config.toml
n_layer = 15
d_model = 160
head_dim = 32
bias = "all"
init_std_up = 0.052
lr = 0.00284
lr_mult_qkv = 0.5
beta1 = 0.9
beta2 = 0.99
warmup_steps = 524
decay_shape = "linear"
final_lr_fraction = 0.1
batch_tokens = 32768
train_tokens = 213000000
Each number is 50 + 12 x the weight over the matrix's rms, rounded and kept within 0 to 99. Layers, rows and columns count from 0.

# layer 2 MLP up, 640x160, rms 0.119, rows 147-233, columns 0-39
62 40 33 48 49 57 51 47 33 29 62 31 66 66 44 64 54 32 59 48 56 62 40 60 51 57 49 50 47 52 70 54 67 49 54 54 59 50 59 61
47 50 17 43 44 37 66 58 52 48 53 67 44 55 46 59 49 46 49 43 59 39 75 51 34 43 46 53 40 48 48 38 26 20 63 49 39 38 43 51
43 32 55 45 65 52 54 63 38 47 51 39 49 52 56 60 29 64 45 46 48 49 45 38 63 45 40 45 61 49 53 79 49 52 48 52 50 48 53 46
38 49 41 25 47 63 43 39 64 44 50 60 38 57 60 57 56 44 67 84 64 67 35 37 45 31 52 36 59 62 56 49 64 61 34 45 47 49 26 64
48 52 44 29 58 51 42 53 50 46 61 53 65 39 47 59 40 39 74 57 52 64 53 27 48 59 47 36 29 65 67 63 61 68 52 37 68 54 72 53
43 53 50 39 67 61 57 34 50 50 83 55 37 80 63 56 55 56 37 54 56 49 62 38 12 31 46 55 38 57 66 53 62 61 35 33 51 57 44 48
54 53 54 36 58 57 30 54 63 47 58 57 40 71 62 56 56 46 59 54 57 59 55 43 35 21 44 60 21 63 35 53 53 49 33 39 62 36 54 26
43 13 55 40 41 46 27 43 48 55 85 47 41 66 55 59 50 50 51 44 60 60 37 52 59 54 41 25 52 49 66 61 48 60 44 38 30 28 63 56
68 42 50 38 71 48 44 41 55 45 70 30 50 50 79 53 03 48 61 58 66 75 36 40 55 58 48 64 42 61 32 31 49 69 47 45 47 51 45 52
77 40 30 46 51 39 43 52 61 32 69 37 41 73 65 60 48 37 49 49 50 47 65 55 50 49 35 47 50 62 51 52 50 61 41 31 51 65 53 61
29 56 65 60 61 54 67 46 48 55 62 59 65 51 66 67 51 41 53 80 72 61 51 53 32 38 32 76 59 39 52 64 45 28 42 50 38 38 38 47
59 52 40 41 52 52 56 60 50 39 56 61 46 49 55 53 57 49 51 48 49 66 45 37 49 53 54 50 43 40 38 47 54 36 44 36 65 50 43 60
49 36 48 39 59 40 65 54 42 24 47 56 52 51 66 42 57 29 48 61 59 46 59 28 56 50 29 53 75 61 51 69 62 56 49 45 59 34 56 62
41 35 58 63 55 57 55 48 57 40 70 60 48 40 57 53 64 50 74 44 70 53 54 49 52 44 66 55 38 39 45 47 52 38 17 40 46 36 35 58
65 40 59 44 60 50 34 62 46 28 56 46 59 39 63 68 51 67 55 58 53 39 62 47 60 30 39 55 38 40 60 68 52 64 39 38 63 53 49 49
58 27 45 38 49 41 43 38 63 42 45 71 39 45 58 60 53 70 52 50 50 35 55 31 32 25 51 45 36 48 68 41 34 66 32 41 54 66 47 42
44 54 69 68 35 39 53 31 49 39 70 34 36 58 72 64 49 32 77 37 38 47 28 35 57 64 45 28 58 48 62 49 50 56 52 39 52 42 40 63
38 64 56 41 65 30 52 48 46 61 59 39 31 57 66 64 53 46 48 54 58 39 65 51 39 54 36 46 54 55 54 45 65 46 45 51 49 57 51 36
69 47 67 68 50 47 63 38 58 70 58 53 60 51 70 65 54 38 38 43 63 61 49 54 41 46 29 38 59 75 47 55 53 39 41 62 72 47 43 58
38 58 56 53 37 50 40 46 45 63 70 33 27 51 69 53 54 48 57 44 60 59 58 51 30 47 30 55 42 55 54 47 48 42 41 40 44 50 41 66
48 52 66 41 56 35 58 47 50 47 57 47 46 60 44 61 47 51 61 60 52 49 42 41 39 43 54 46 41 61 48 62 40 45 33 47 42 49 61 46
48 38 38 49 76 35 40 34 28 47 55 48 53 60 44 51 48 49 56 66 62 55 38 46 35 52 30 59 41 61 57 60 57 53 43 30 48 36 53 60
62 32 68 49 61 43 44 52 40 51 50 47 38 43 47 55 33 63 62 53 61 45 59 48 35 48 45 31 56 65 60 49 41 19 28 37 50 28 56 37
62 35 48 75 45 51 58 69 39 43 55 45 63 62 42 58 58 54 63 53 58 61 70 44 32 45 42 53 48 39 57 51 56 32 43 34 48 44 43 60
55 55 68 61 42 42 44 49 54 45 74 28 79 50 49 69 54 54 59 54 70 72 37 53 42 51 47 35 41 45 54 50 44 58 58 49 72 24 41 47
52 53 59 50 44 28 42 62 50 30 55 50 48 71 75 58 42 47 57 45 44 37 43 21 48 47 48 35 66 61 51 34 60 56 49 38 68 55 58 60
37 52 58 49 63 32 46 39 32 56 60 47 35 55 67 54 35 34 51 60 61 73 64 63 50 57 47 36 49 61 44 63 35 65 58 58 45 52 66 67
61 30 48 55 62 55 68 62 49 50 57 72 68 50 62 57 67 56 59 44 54 64 82 50 44 54 50 52 64 57 51 52 45 54 20 40 51 50 46 29
40 55 58 46 50 48 54 48 60 29 71 40 58 61 42 64 52 41 51 41 43 48 55 54 42 39 42 33 60 53 58 43 63 54 37 37 40 52 57 55
60 61 46 49 67 68 47 36 33 48 61 47 37 51 36 54 63 37 51 51 67 58 47 45 37 29 55 56 45 70 51 33 45 52 31 39 45 43 39 70
53 47 58 48 50 59 61 28 45 40 60 61 61 43 55 58 50 51 54 56 62 38 38 34 28 18 25 44 50 70 51 25 36 51 36 32 13 55 48 58
60 38 73 30 77 47 39 50 53 43 61 40 55 57 47 60 53 67 43 60 50 47 49 40 39 32 33 27 56 50 41 33 42 70 40 34 60 35 58 49
40 40 73 47 40 42 40 52 24 38 62 30 53 47 58 56 38 64 64 49 51 68 55 55 54 54 44 41 50 50 48 57 34 43 46 58 48 30 46 47
60 48 56 49 60 49 45 26 33 40 52 44 41 57 56 74 57 38 68 62 58 84 55 44 46 52 43 47 52 64 38 62 48 55 39 34 79 38 49 49
64 28 49 40 39 61 50 43 56 48 71 59 55 44 66 54 61 46 49 40 36 46 49 67 28 37 44 51 56 38 60 60 28 56 39 42 45 65 46 55
67 40 39 37 62 51 34 42 53 44 56 52 43 59 69 65 48 39 59 29 42 41 36 37 47 46 57 51 45 47 52 27 56 55 32 43 14 56 24 40
39 19 65 45 42 50 45 51 37 40 77 50 54 46 64 64 27 38 50 53 48 62 36 47 51 50 51 39 49 52 51 68 46 52 42 43 57 35 67 45
51 48 56 65 58 43 47 56 41 58 60 66 29 47 47 53 58 48 55 61 52 62 33 47 43 34 49 37 58 56 60 51 56 48 40 58 61 56 45 38
55 45 66 46 54 56 57 56 25 36 68 50 58 70 59 62 52 28 39 49 40 51 50 32 50 19 39 34 42 45 60 22 45 58 17 18 55 50 43 25
64 38 73 48 50 59 39 56 67 41 85 74 67 36 59 54 49 43 57 58 58 54 33 44 35 48 42 50 76 46 49 39 38 60 47 47 47 39 51 50
67 56 61 54 52 51 42 42 54 37 60 44 53 57 37 69 48 39 44 70 41 50 41 43 28 45 49 52 55 47 65 37 35 72 33 35 47 47 52 61
30 54 38 47 50 53 26 32 52 57 65 49 61 47 50 56 53 46 71 40 47 46 55 65 53 26 46 47 61 54 56 41 52 51 24 48 26 43 72 38
52 63 75 38 65 47 65 69 47 28 35 57 44 63 64 48 47 44 52 40 52 42 37 30 40 39 27 43 44 67 49 46 39 37 20 34 49 48 59 55
22 42 63 57 60 63 70 56 32 48 65 71 67 56 51 68 49 45 50 60 49 41 61 44 25 30 45 57 44 49 38 46 48 52 43 37 35 67 37 27
54 28 53 37 54 44 43 51 50 42 51 62 55 46 63 56 29 50 57 59 69 46 33 52 44 52 36 52 61 41 38 55 48 73 49 59 58 45 46 53
52 41 60 50 50 47 56 54 28 61 64 50 42 53 32 44 35 41 52 54 49 56 48 47 53 65 42 62 57 59 66 64 55 68 41 33 52 61 62 66
72 48 34 50 66 63 55 54 28 33 41 59 57 53 35 61 61 38 50 48 55 59 62 43 42 42 45 66 78 48 70 45 49 44 43 42 37 54 41 48
53 43 65 36 82 41 46 41 64 44 41 25 36 53 59 58 69 35 68 55 69 39 56 27 35 31 47 37 48 76 59 37 71 56 18 22 48 40 59 62
58 43 53 47 56 39 40 15 52 35 50 46 53 64 34 61 61 53 50 50 63 41 64 53 35 34 44 62 53 82 73 30 37 55 29 51 55 57 52 48
44 22 49 25 74 80 46 61 48 50 72 54 49 29 57 59 61 41 50 56 69 54 41 43 46 53 65 53 48 58 51 39 46 62 43 28 65 47 50 59
43 54 81 41 62 48 45 36 27 45 62 48 65 58 38 52 53 40 43 54 69 73 21 43 36 41 48 29 70 44 54 49 28 57 36 50 62 56 43 40
49 53 73 44 68 54 53 51 55 35 52 50 49 48 62 55 56 54 61 50 59 49 62 45 47 48 37 65 36 64 50 38 32 35 39 54 29 51 62 35
62 54 56 34 64 39 45 50 61 36 61 41 57 49 36 55 49 53 53 49 31 51 49 46 51 41 46 31 54 58 49 56 52 36 45 26 60 41 57 52
69 47 71 55 73 52 63 58 42 45 62 81 52 58 59 52 57 76 39 47 55 49 40 36 26 42 37 32 57 63 36 54 17 34 32 34 61 50 50 58
44 37 49 38 39 31 67 47 38 32 59 58 63 64 40 48 48 33 64 65 69 35 53 48 07 29 49 45 46 67 63 32 42 53 40 25 43 50 46 49
49 44 43 55 47 43 57 46 35 49 63 49 46 58 67 46 42 37 56 40 46 56 60 25 36 46 44 51 42 72 53 52 59 62 15 48 53 44 57 55
80 34 69 41 57 66 54 39 47 48 79 37 73 58 44 56 44 49 39 38 71 41 31 16 48 48 43 30 43 54 54 43 44 38 37 39 63 52 56 65
66 56 69 30 56 76 44 64 53 45 56 52 61 55 75 62 55 39 32 63 47 59 44 28 11 34 35 37 48 71 55 38 52 48 22 29 44 42 40 44
53 32 51 45 60 47 46 55 40 35 63 48 35 69 72 50 52 43 43 54 53 48 46 58 43 54 52 69 70 53 39 50 45 54 41 40 40 49 51 51
59 50 57 48 46 48 56 25 61 31 68 48 56 53 45 71 60 54 54 55 56 62 49 59 40 46 52 48 44 59 55 48 50 59 50 36 55 50 43 49
64 47 64 62 60 50 69 57 49 31 66 64 57 66 53 49 64 45 40 60 43 52 27 58 55 57 64 41 28 59 44 61 15 56 47 39 56 40 35 50
40 55 44 47 42 42 49 52 25 62 61 52 39 61 69 80 44 41 56 58 42 50 60 45 28 44 59 40 42 52 68 36 54 44 53 38 47 54 58 49
73 53 65 52 33 62 53 61 37 30 77 60 66 49 45 56 45 62 39 68 47 71 64 50 56 57 35 13 40 64 72 46 24 43 43 53 68 42 58 51
55 45 56 61 51 51 49 43 51 51 62 32 74 56 47 47 40 41 61 45 49 43 30 42 49 56 30 43 44 59 66 44 74 55 48 43 37 49 57 44
59 49 28 42 53 46 45 43 47 44 60 44 56 65 62 72 38 57 44 40 42 53 37 45 53 40 60 52 39 55 56 41 64 67 41 42 53 61 58 37
59 50 62 43 52 29 63 58 52 26 76 44 63 52 57 50 14 46 57 63 64 47 45 45 37 52 35 45 60 60 48 70 60 43 47 53 58 43 64 45
22 50 62 74 38 47 42 55 54 53 53 50 45 43 58 62 60 38 54 43 55 52 52 54 48 51 46 59 50 53 58 66 57 38 55 48 24 40 37 17
53 58 40 74 57 72 46 63 55 51 52 40 43 50 51 56 63 46 56 41 64 60 42 56 29 52 49 46 35 35 42 42 34 42 37 53 51 34 60 33
47 58 46 57 58 35 36 31 49 26 63 40 42 75 51 60 32 33 58 54 34 49 47 48 50 59 63 58 41 65 52 68 68 62 32 37 41 52 42 27
42 47 32 75 45 39 45 39 35 35 61 56 33 60 48 76 51 43 66 60 58 83 49 45 45 53 35 52 46 40 75 62 54 45 55 54 32 46 65 53
54 42 54 42 49 62 41 58 49 25 64 52 51 41 34 78 42 70 48 46 64 62 42 56 63 48 34 45 63 67 72 66 51 58 45 38 45 53 74 58
43 58 52 59 56 25 55 43 39 56 51 33 42 63 23 64 35 55 51 48 63 49 54 32 47 47 49 56 49 52 54 70 48 38 50 50 51 51 55 40
41 54 42 36 46 46 56 32 35 69 45 38 41 44 39 58 28 53 63 42 71 43 65 39 48 43 49 44 60 55 46 47 57 44 50 44 56 58 57 54
24 44 29 49 57 34 65 51 35 42 49 60 59 60 46 52 35 31 68 73 72 39 50 37 44 33 47 58 61 83 44 33 49 62 40 49 37 62 64 57
38 46 52 49 54 53 44 48 29 42 50 50 41 62 59 61 41 74 59 57 51 56 46 61 57 55 59 66 65 54 53 53 54 33 57 40 60 43 47 27
62 41 44 44 66 57 39 57 59 59 64 56 61 59 45 61 44 40 59 51 54 57 40 54 44 51 63 46 75 47 75 53 56 63 40 50 43 31 62 58
45 62 67 47 53 62 50 39 30 62 62 24 52 62 38 58 71 46 67 65 63 50 57 46 44 53 50 60 38 54 30 51 63 49 48 54 35 32 39 58
54 66 67 54 60 46 45 41 39 48 64 49 75 77 58 43 53 40 48 48 48 44 67 39 27 56 41 48 41 62 60 43 59 61 54 33 64 47 57 61
69 37 54 29 73 58 56 54 49 21 78 45 74 39 41 60 54 43 54 51 52 58 49 57 24 52 55 40 49 44 53 47 43 55 44 34 58 46 73 39
53 65 48 46 62 63 55 47 53 55 65 56 54 32 57 57 60 42 44 43 49 42 63 54 61 49 48 46 37 62 37 40 54 54 28 43 31 44 51 36
55 34 58 53 42 62 69 50 47 47 52 68 58 60 62 57 60 54 36 74 49 33 41 54 47 47 31 28 51 42 41 44 57 68 55 39 38 47 50 47
51 45 59 42 72 32 29 49 52 38 57 61 44 60 38 61 73 46 63 65 63 34 56 13 51 29 41 39 37 50 43 33 53 49 46 36 71 44 59 44
50 33 65 47 79 41 46 53 52 34 53 36 63 67 46 52 38 35 48 57 62 41 52 49 46 37 33 25 59 45 74 43 62 34 30 34 69 53 55 62
49 38 29 49 79 44 40 48 45 48 62 70 42 77 54 44 49 43 53 55 73 50 48 37 42 53 49 45 64 41 31 32 53 57 41 50 54 59 34 42
33 45 40 64 61 27 43 45 27 31 52 55 47 57 30 66 50 56 46 34 47 48 29 32 36 55 39 45 76 70 71 61 64 31 44 52 71 54 56 44
61 31 42 49 61 44 58 42 46 29 77 41 50 60 57 65 47 54 61 48 37 76 45 43 29 59 33 55 46 48 64 39 52 58 54 48 70 43 60 51
59 42 58 53 48 52 43 39 46 52 47 63 55 51 54 57 51 50 53 47 56 51 57 46 34 41 31 51 47 56 55 33 26 41 24 38 53 45 49 44
# layer 2 MLP down (transposed), 640x160, rms 0.102, rows 147-232, columns 0-39
35 53 62 40 44 56 51 47 69 59 33 29 42 44 52 59 50 41 57 59 55 39 41 56 40 41 57 30 40 44 49 42 36 47 59 51 33 51 90 64
33 58 66 40 60 35 57 24 49 66 46 44 47 43 54 31 29 56 32 49 52 45 37 60 61 50 44 30 44 51 46 67 60 65 49 47 58 56 36 47
54 67 53 56 39 52 41 32 51 52 41 59 50 59 49 40 60 42 49 64 62 55 44 59 48 51 60 62 38 42 60 25 45 50 34 41 49 56 50 51
28 02 60 45 47 39 55 57 37 61 59 44 53 51 53 57 42 52 61 40 37 42 39 45 48 31 62 38 79 38 55 77 30 21 38 60 62 56 40 46
59 13 48 53 18 60 34 61 50 55 53 53 53 74 53 61 48 42 53 52 33 47 27 42 43 62 33 56 57 37 31 55 28 62 51 48 47 33 23 47
52 33 32 43 78 62 41 54 61 35 36 64 39 35 39 48 54 54 53 67 71 72 33 36 41 78 36 73 54 56 39 47 40 43 60 58 29 53 74 57
42 41 66 42 39 49 56 56 63 57 74 55 65 50 33 50 24 49 65 49 54 14 77 47 47 62 49 61 49 66 55 53 33 78 58 60 45 37 48 34
45 68 64 66 42 36 30 60 62 56 41 50 54 49 65 42 30 47 77 48 50 50 37 44 44 49 49 37 49 36 46 37 30 63 20 30 70 28 51 40
42 72 48 72 47 63 47 47 49 61 52 45 47 41 61 53 40 32 41 34 46 41 69 37 32 49 14 16 61 45 46 67 38 43 50 37 37 46 55 63
26 36 54 30 67 51 66 66 52 44 70 30 68 76 37 47 49 42 63 63 64 43 45 53 39 37 64 59 30 53 28 52 74 44 43 30 23 30 65 43
52 30 46 51 75 70 50 37 40 33 57 38 58 69 48 70 29 62 59 32 48 34 58 45 40 71 59 42 64 43 45 67 47 48 50 46 62 35 33 54
45 38 70 55 55 46 51 52 55 45 46 28 57 46 55 31 49 50 50 55 51 44 60 55 49 42 39 47 60 60 47 43 45 57 54 59 35 47 54 41
76 55 55 33 64 46 43 46 55 51 60 46 81 56 43 62 42 66 42 51 58 50 58 54 62 32 71 67 24 45 65 35 47 50 47 54 47 47 48 31
62 49 51 36 43 42 54 43 45 65 39 45 41 31 58 11 42 50 27 69 46 69 51 65 64 63 35 55 60 64 39 55 56 48 54 58 47 56 50 46
33 60 27 46 52 59 54 63 49 44 33 52 53 42 32 64 50 56 57 54 50 49 48 56 40 36 41 46 58 44 42 23 42 41 59 64 57 55 56 59
22 84 51 47 55 38 52 64 53 38 62 72 47 49 52 44 42 39 65 68 25 46 45 57 55 46 41 43 52 68 63 44 35 46 43 32 53 62 57 59
49 55 58 55 49 51 72 38 65 45 46 41 43 37 73 34 64 51 40 37 57 42 53 65 44 52 42 43 31 52 65 55 17 51 50 47 49 73 44 71
44 28 33 66 30 68 45 61 58 37 57 69 51 38 38 25 44 46 43 45 45 65 58 57 44 54 54 45 48 48 40 45 39 48 60 64 67 48 62 79
49 58 35 47 60 72 45 42 31 46 62 47 35 50 45 31 57 46 68 53 59 34 32 48 37 32 60 40 42 34 47 49 56 64 55 51 30 50 45 42
47 40 52 54 64 44 53 49 64 49 46 51 65 54 66 32 57 40 40 59 52 32 51 59 60 37 47 43 65 52 42 46 72 47 55 55 55 59 55 50
47 35 49 51 49 45 60 56 56 46 53 54 47 54 33 60 35 46 67 56 58 49 43 50 46 41 64 51 42 47 48 63 41 40 34 46 45 31 59 55
55 40 53 42 68 61 74 72 50 33 68 35 65 48 56 74 47 50 58 69 40 43 60 56 52 46 42 44 44 58 49 58 44 55 33 48 46 46 52 51
38 38 53 63 43 43 31 53 62 38 50 55 58 62 43 57 51 27 47 63 48 30 47 59 46 45 50 57 43 56 42 55 38 44 41 54 42 38 43 36
64 61 59 70 86 48 44 31 43 46 41 42 46 66 60 61 63 53 54 55 33 48 22 72 58 55 44 30 60 47 46 46 63 48 45 30 35 46 55 67
47 77 40 46 47 39 54 67 50 73 54 49 20 71 55 65 16 33 46 41 48 27 64 51 57 43 40 56 51 41 61 59 40 32 67 56 54 37 53 69
50 58 52 61 49 48 50 36 64 35 63 46 36 45 46 54 50 45 41 27 59 62 40 70 38 52 58 57 44 71 44 49 65 63 49 45 54 56 48 58
37 35 45 57 40 58 60 53 70 22 43 64 60 41 45 51 44 74 60 53 41 38 25 28 47 55 55 54 49 59 61 53 59 58 53 42 47 70 42 36
52 54 46 34 11 48 44 42 58 59 58 45 37 60 67 51 30 30 56 66 59 53 21 51 47 41 47 35 53 45 54 49 48 55 28 45 67 75 55 60
34 40 46 59 58 71 58 42 47 23 87 44 54 43 51 56 48 55 70 36 46 55 43 44 23 50 37 49 64 55 39 62 50 57 54 48 46 29 66 51
59 31 65 50 28 48 52 60 47 32 49 37 58 55 62 58 46 37 58 51 33 35 70 30 63 52 62 40 60 45 33 59 53 43 52 55 72 61 47 23
57 58 58 31 54 51 50 31 30 48 46 36 51 44 36 64 54 34 67 61 55 31 20 55 38 68 42 43 60 68 44 41 72 36 34 52 39 38 45 55
42 39 47 64 58 64 46 44 68 42 62 49 44 74 60 42 55 30 70 49 41 30 41 61 54 49 44 37 54 48 52 48 33 55 44 19 33 37 56 40
29 41 44 48 56 52 65 71 57 45 52 39 32 35 36 45 46 41 57 53 59 44 52 55 55 58 27 41 66 61 60 47 57 45 44 46 49 49 63 53
41 51 32 42 54 65 67 31 61 75 49 46 43 51 50 50 44 57 55 52 47 63 64 60 63 58 36 23 60 44 41 60 45 54 42 69 34 50 59 63
46 52 47 55 49 18 43 40 51 61 25 47 45 47 79 47 44 50 47 58 56 62 54 48 57 50 59 32 41 38 54 56 50 43 57 41 60 58 55 26
41 40 78 53 38 37 45 38 45 53 45 43 21 59 40 22 64 41 52 59 67 66 47 47 30 43 73 48 48 70 49 57 66 35 46 31 64 49 58 43
40 68 38 45 57 39 41 37 44 47 44 61 43 67 60 52 63 50 39 40 36 48 44 67 59 63 63 47 43 64 48 53 64 35 45 51 36 57 36 42
36 33 41 54 54 46 59 50 55 41 32 34 84 57 57 27 55 51 45 47 50 45 52 47 42 57 53 70 52 47 31 54 47 46 62 42 30 35 35 57
59 45 46 59 24 45 47 28 55 51 62 36 42 80 71 46 53 69 36 79 27 38 26 74 45 43 55 39 65 42 57 46 63 36 54 37 55 28 62 43
49 46 50 10 59 63 34 34 46 42 61 65 63 70 58 76 45 70 33 44 42 32 45 50 48 39 50 67 51 55 34 35 50 49 46 60 39 40 39 52
60 37 49 50 58 69 68 52 54 32 66 54 52 55 46 43 51 41 53 53 29 46 42 61 44 52 36 49 42 38 39 58 52 38 48 59 40 30 46 70
58 48 62 55 40 41 58 55 58 61 47 55 44 57 34 21 56 50 43 58 63 55 51 42 43 54 71 55 31 45 48 64 48 44 66 43 60 50 45 49
77 34 43 70 67 47 58 34 39 28 74 44 57 49 51 46 61 36 38 41 66 57 57 56 40 71 47 48 51 54 47 54 53 46 65 64 24 45 49 63
63 39 24 59 33 46 46 40 52 55 40 43 31 56 62 58 50 80 34 39 59 47 65 47 57 56 62 52 48 86 40 30 47 54 40 57 55 20 57 55
33 60 49 46 49 54 58 34 52 49 45 59 41 35 41 46 51 46 66 43 63 51 34 52 24 32 59 45 48 40 47 31 44 33 49 49 41 69 73 46
56 30 59 68 42 61 61 36 64 56 43 63 53 33 48 31 78 64 46 63 34 41 21 56 50 54 48 44 39 41 52 46 30 44 53 76 23 50 26 49
33 65 57 49 42 36 38 54 52 64 64 39 46 42 63 41 39 48 47 61 43 39 30 54 50 65 58 39 36 50 32 60 56 54 47 50 53 42 53 64
45 44 54 49 75 46 52 74 35 57 48 29 37 64 40 66 52 57 53 42 38 39 46 29 40 40 36 65 80 47 25 57 58 46 67 52 57 49 52 69
34 69 50 53 59 43 48 51 51 51 63 51 55 50 62 50 37 39 57 51 41 48 48 40 38 50 45 59 64 42 57 54 58 56 64 24 60 51 49 69
36 72 74 59 35 72 81 26 69 47 54 41 79 62 54 80 51 59 44 42 46 35 55 28 53 51 69 43 29 56 44 60 32 41 49 82 37 46 26 26
48 79 60 62 53 56 57 59 58 32 68 43 40 56 69 63 33 33 52 39 36 57 55 69 22 42 45 37 61 44 49 59 50 47 69 44 54 56 57 53
38 43 43 58 25 42 55 51 45 68 59 51 33 62 48 47 50 36 38 53 52 59 47 46 47 53 58 32 63 27 58 58 61 72 61 50 62 57 53 45
76 46 47 53 47 55 36 69 53 25 75 40 49 51 47 49 58 53 80 76 52 48 31 62 39 62 58 47 45 57 47 53 46 51 48 36 44 54 51 52
60 29 38 62 61 53 53 60 63 46 41 51 56 65 57 64 42 51 47 43 62 63 47 52 45 54 47 71 55 50 49 42 48 51 45 43 54 47 49 41
66 41 66 69 55 69 59 57 55 37 37 38 19 58 61 81 63 43 65 55 31 22 46 47 38 54 53 50 48 64 54 47 60 26 50 62 48 21 56 53
44 43 38 38 62 35 72 31 46 57 53 24 42 52 48 51 55 38 39 38 63 25 61 41 31 52 53 68 55 44 43 56 59 35 47 44 52 43 65 62
72 20 55 44 42 49 56 20 48 39 44 38 79 47 57 59 64 57 36 42 61 38 47 57 75 52 51 48 47 45 39 34 71 48 57 85 54 48 48 33
45 50 45 70 71 40 50 35 70 45 59 49 32 69 73 60 46 64 55 47 32 48 42 24 63 62 48 50 27 61 56 34 60 22 59 53 64 33 69 38
41 68 46 62 54 65 64 56 53 51 40 53 55 31 35 54 51 42 61 47 36 56 42 35 50 47 48 32 36 42 54 42 29 53 47 67 63 59 62 50
49 35 52 43 65 53 61 47 66 19 76 58 64 47 38 79 50 58 54 53 45 50 51 64 25 40 38 41 44 62 59 59 36 53 42 44 56 42 39 53
45 64 42 54 40 55 38 40 45 54 49 19 49 51 58 55 34 63 51 37 55 49 62 49 52 59 68 32 60 41 61 59 53 55 51 30 48 48 45 60
58 46 63 62 47 50 48 50 44 39 41 54 63 28 44 70 55 44 44 45 40 52 30 38 61 54 41 61 39 43 46 43 53 51 63 45 64 67 43 43
44 51 68 62 46 44 47 52 57 56 47 40 50 40 56 37 31 64 65 42 56 51 47 39 51 55 56 49 52 46 54 44 43 43 52 44 43 39 55 66
59 44 59 57 61 65 52 55 62 56 40 61 56 45 38 58 56 43 51 55 56 44 57 66 44 51 48 45 69 48 54 50 56 54 57 53 35 61 46 58
45 54 50 51 29 59 58 57 45 47 41 66 53 38 49 49 38 47 69 44 47 64 53 64 35 70 40 38 56 57 55 37 43 39 42 51 72 65 59 42
42 73 39 68 40 59 46 38 60 60 56 54 39 55 55 45 52 62 43 46 46 51 45 77 50 31 53 57 51 38 65 49 58 63 38 44 35 62 43 48
68 63 30 43 73 75 71 51 32 58 32 70 32 46 30 60 70 47 39 70 64 62 32 58 38 49 59 14 50 40 56 47 36 69 30 39 52 68 40 51
46 48 67 54 44 19 44 42 46 60 46 59 59 56 54 40 29 41 37 64 41 39 55 52 64 46 42 56 58 68 46 56 60 59 55 28 51 60 50 65
61 40 46 50 41 60 47 46 49 28 53 69 49 45 31 64 62 69 52 41 63 45 39 59 49 39 44 41 46 46 45 36 33 29 42 57 44 47 54 64
31 52 67 51 46 48 63 74 68 70 44 42 54 56 38 40 62 45 52 54 66 31 45 50 57 50 74 48 55 40 16 42 57 61 51 55 32 54 47 48
74 59 28 44 53 53 54 64 40 37 59 63 51 72 37 53 73 39 60 45 63 37 67 59 36 52 36 45 64 32 30 44 39 50 43 56 65 47 48 53
37 48 72 42 48 54 56 43 66 49 39 55 64 44 58 41 56 46 51 56 48 35 60 47 63 38 38 45 34 38 51 44 54 48 48 61 51 38 54 57
62 61 58 42 54 62 39 67 63 38 61 72 59 56 60 46 55 51 43 61 44 60 44 48 62 69 41 63 55 56 57 56 51 62 64 42 48 51 38 37
68 41 66 50 26 66 40 51 41 35 42 40 33 33 51 49 64 53 50 69 44 54 53 64 44 45 45 51 36 45 55 55 44 56 61 46 28 46 55 34
43 51 38 65 42 60 54 40 60 65 50 50 56 46 44 44 42 22 47 64 39 38 50 81 45 46 60 47 29 35 40 41 39 28 34 42 44 46 57 63
72 52 55 43 43 38 46 42 57 42 55 45 65 51 47 57 53 67 62 56 65 57 60 38 52 30 54 34 65 50 58 54 62 49 40 55 58 64 58 53
44 69 42 58 62 38 41 33 50 63 58 37 48 62 55 53 39 37 35 33 61 59 34 64 18 66 44 41 66 33 52 30 30 45 61 45 78 55 55 54
56 42 34 55 38 54 53 60 55 45 33 43 39 36 49 34 74 66 64 50 51 54 57 65 56 42 57 40 49 58 49 56 47 59 37 55 55 61 53 45
47 68 53 72 75 37 43 45 43 34 57 47 44 46 47 92 47 37 63 74 43 29 41 59 16 49 48 44 54 48 37 45 41 39 43 19 56 69 65 44
37 39 68 57 46 39 47 52 49 63 38 39 37 54 38 24 51 48 48 57 44 58 65 42 52 56 49 50 37 48 57 54 63 75 46 47 55 52 38 64
62 63 38 46 50 45 30 51 43 36 60 35 41 35 65 55 29 60 58 53 57 62 41 57 39 63 39 47 43 45 56 48 42 62 44 55 50 53 42 51
64 47 47 34 50 54 69 67 42 48 50 53 62 44 41 52 36 46 40 53 54 62 65 37 39 34 55 49 65 60 62 42 39 53 36 53 42 39 64 42
45 30 44 42 53 48 43 59 44 52 60 35 42 59 58 47 52 62 68 54 53 41 71 48 39 47 34 36 28 53 28 49 43 43 35 40 54 36 34 67
50 69 52 52 51 41 54 68 48 54 55 31 65 45 65 34 50 60 39 51 49 64 71 62 66 43 50 52 47 49 49 34 48 61 50 69 43 50 51 65
41 66 37 52 43 52 42 49 42 72 34 41 43 30 44 56 35 37 46 65 41 60 56 62 52 39 39 40 38 40 65 51 44 56 45 57 57 44 37 56
56 34 57 71 50 70 54 53 53 21 57 53 46 25 37 65 45 45 53 91 47 54 36 71 49 49 45 30 55 40 60 41 83 41 70 32 31 54 48 62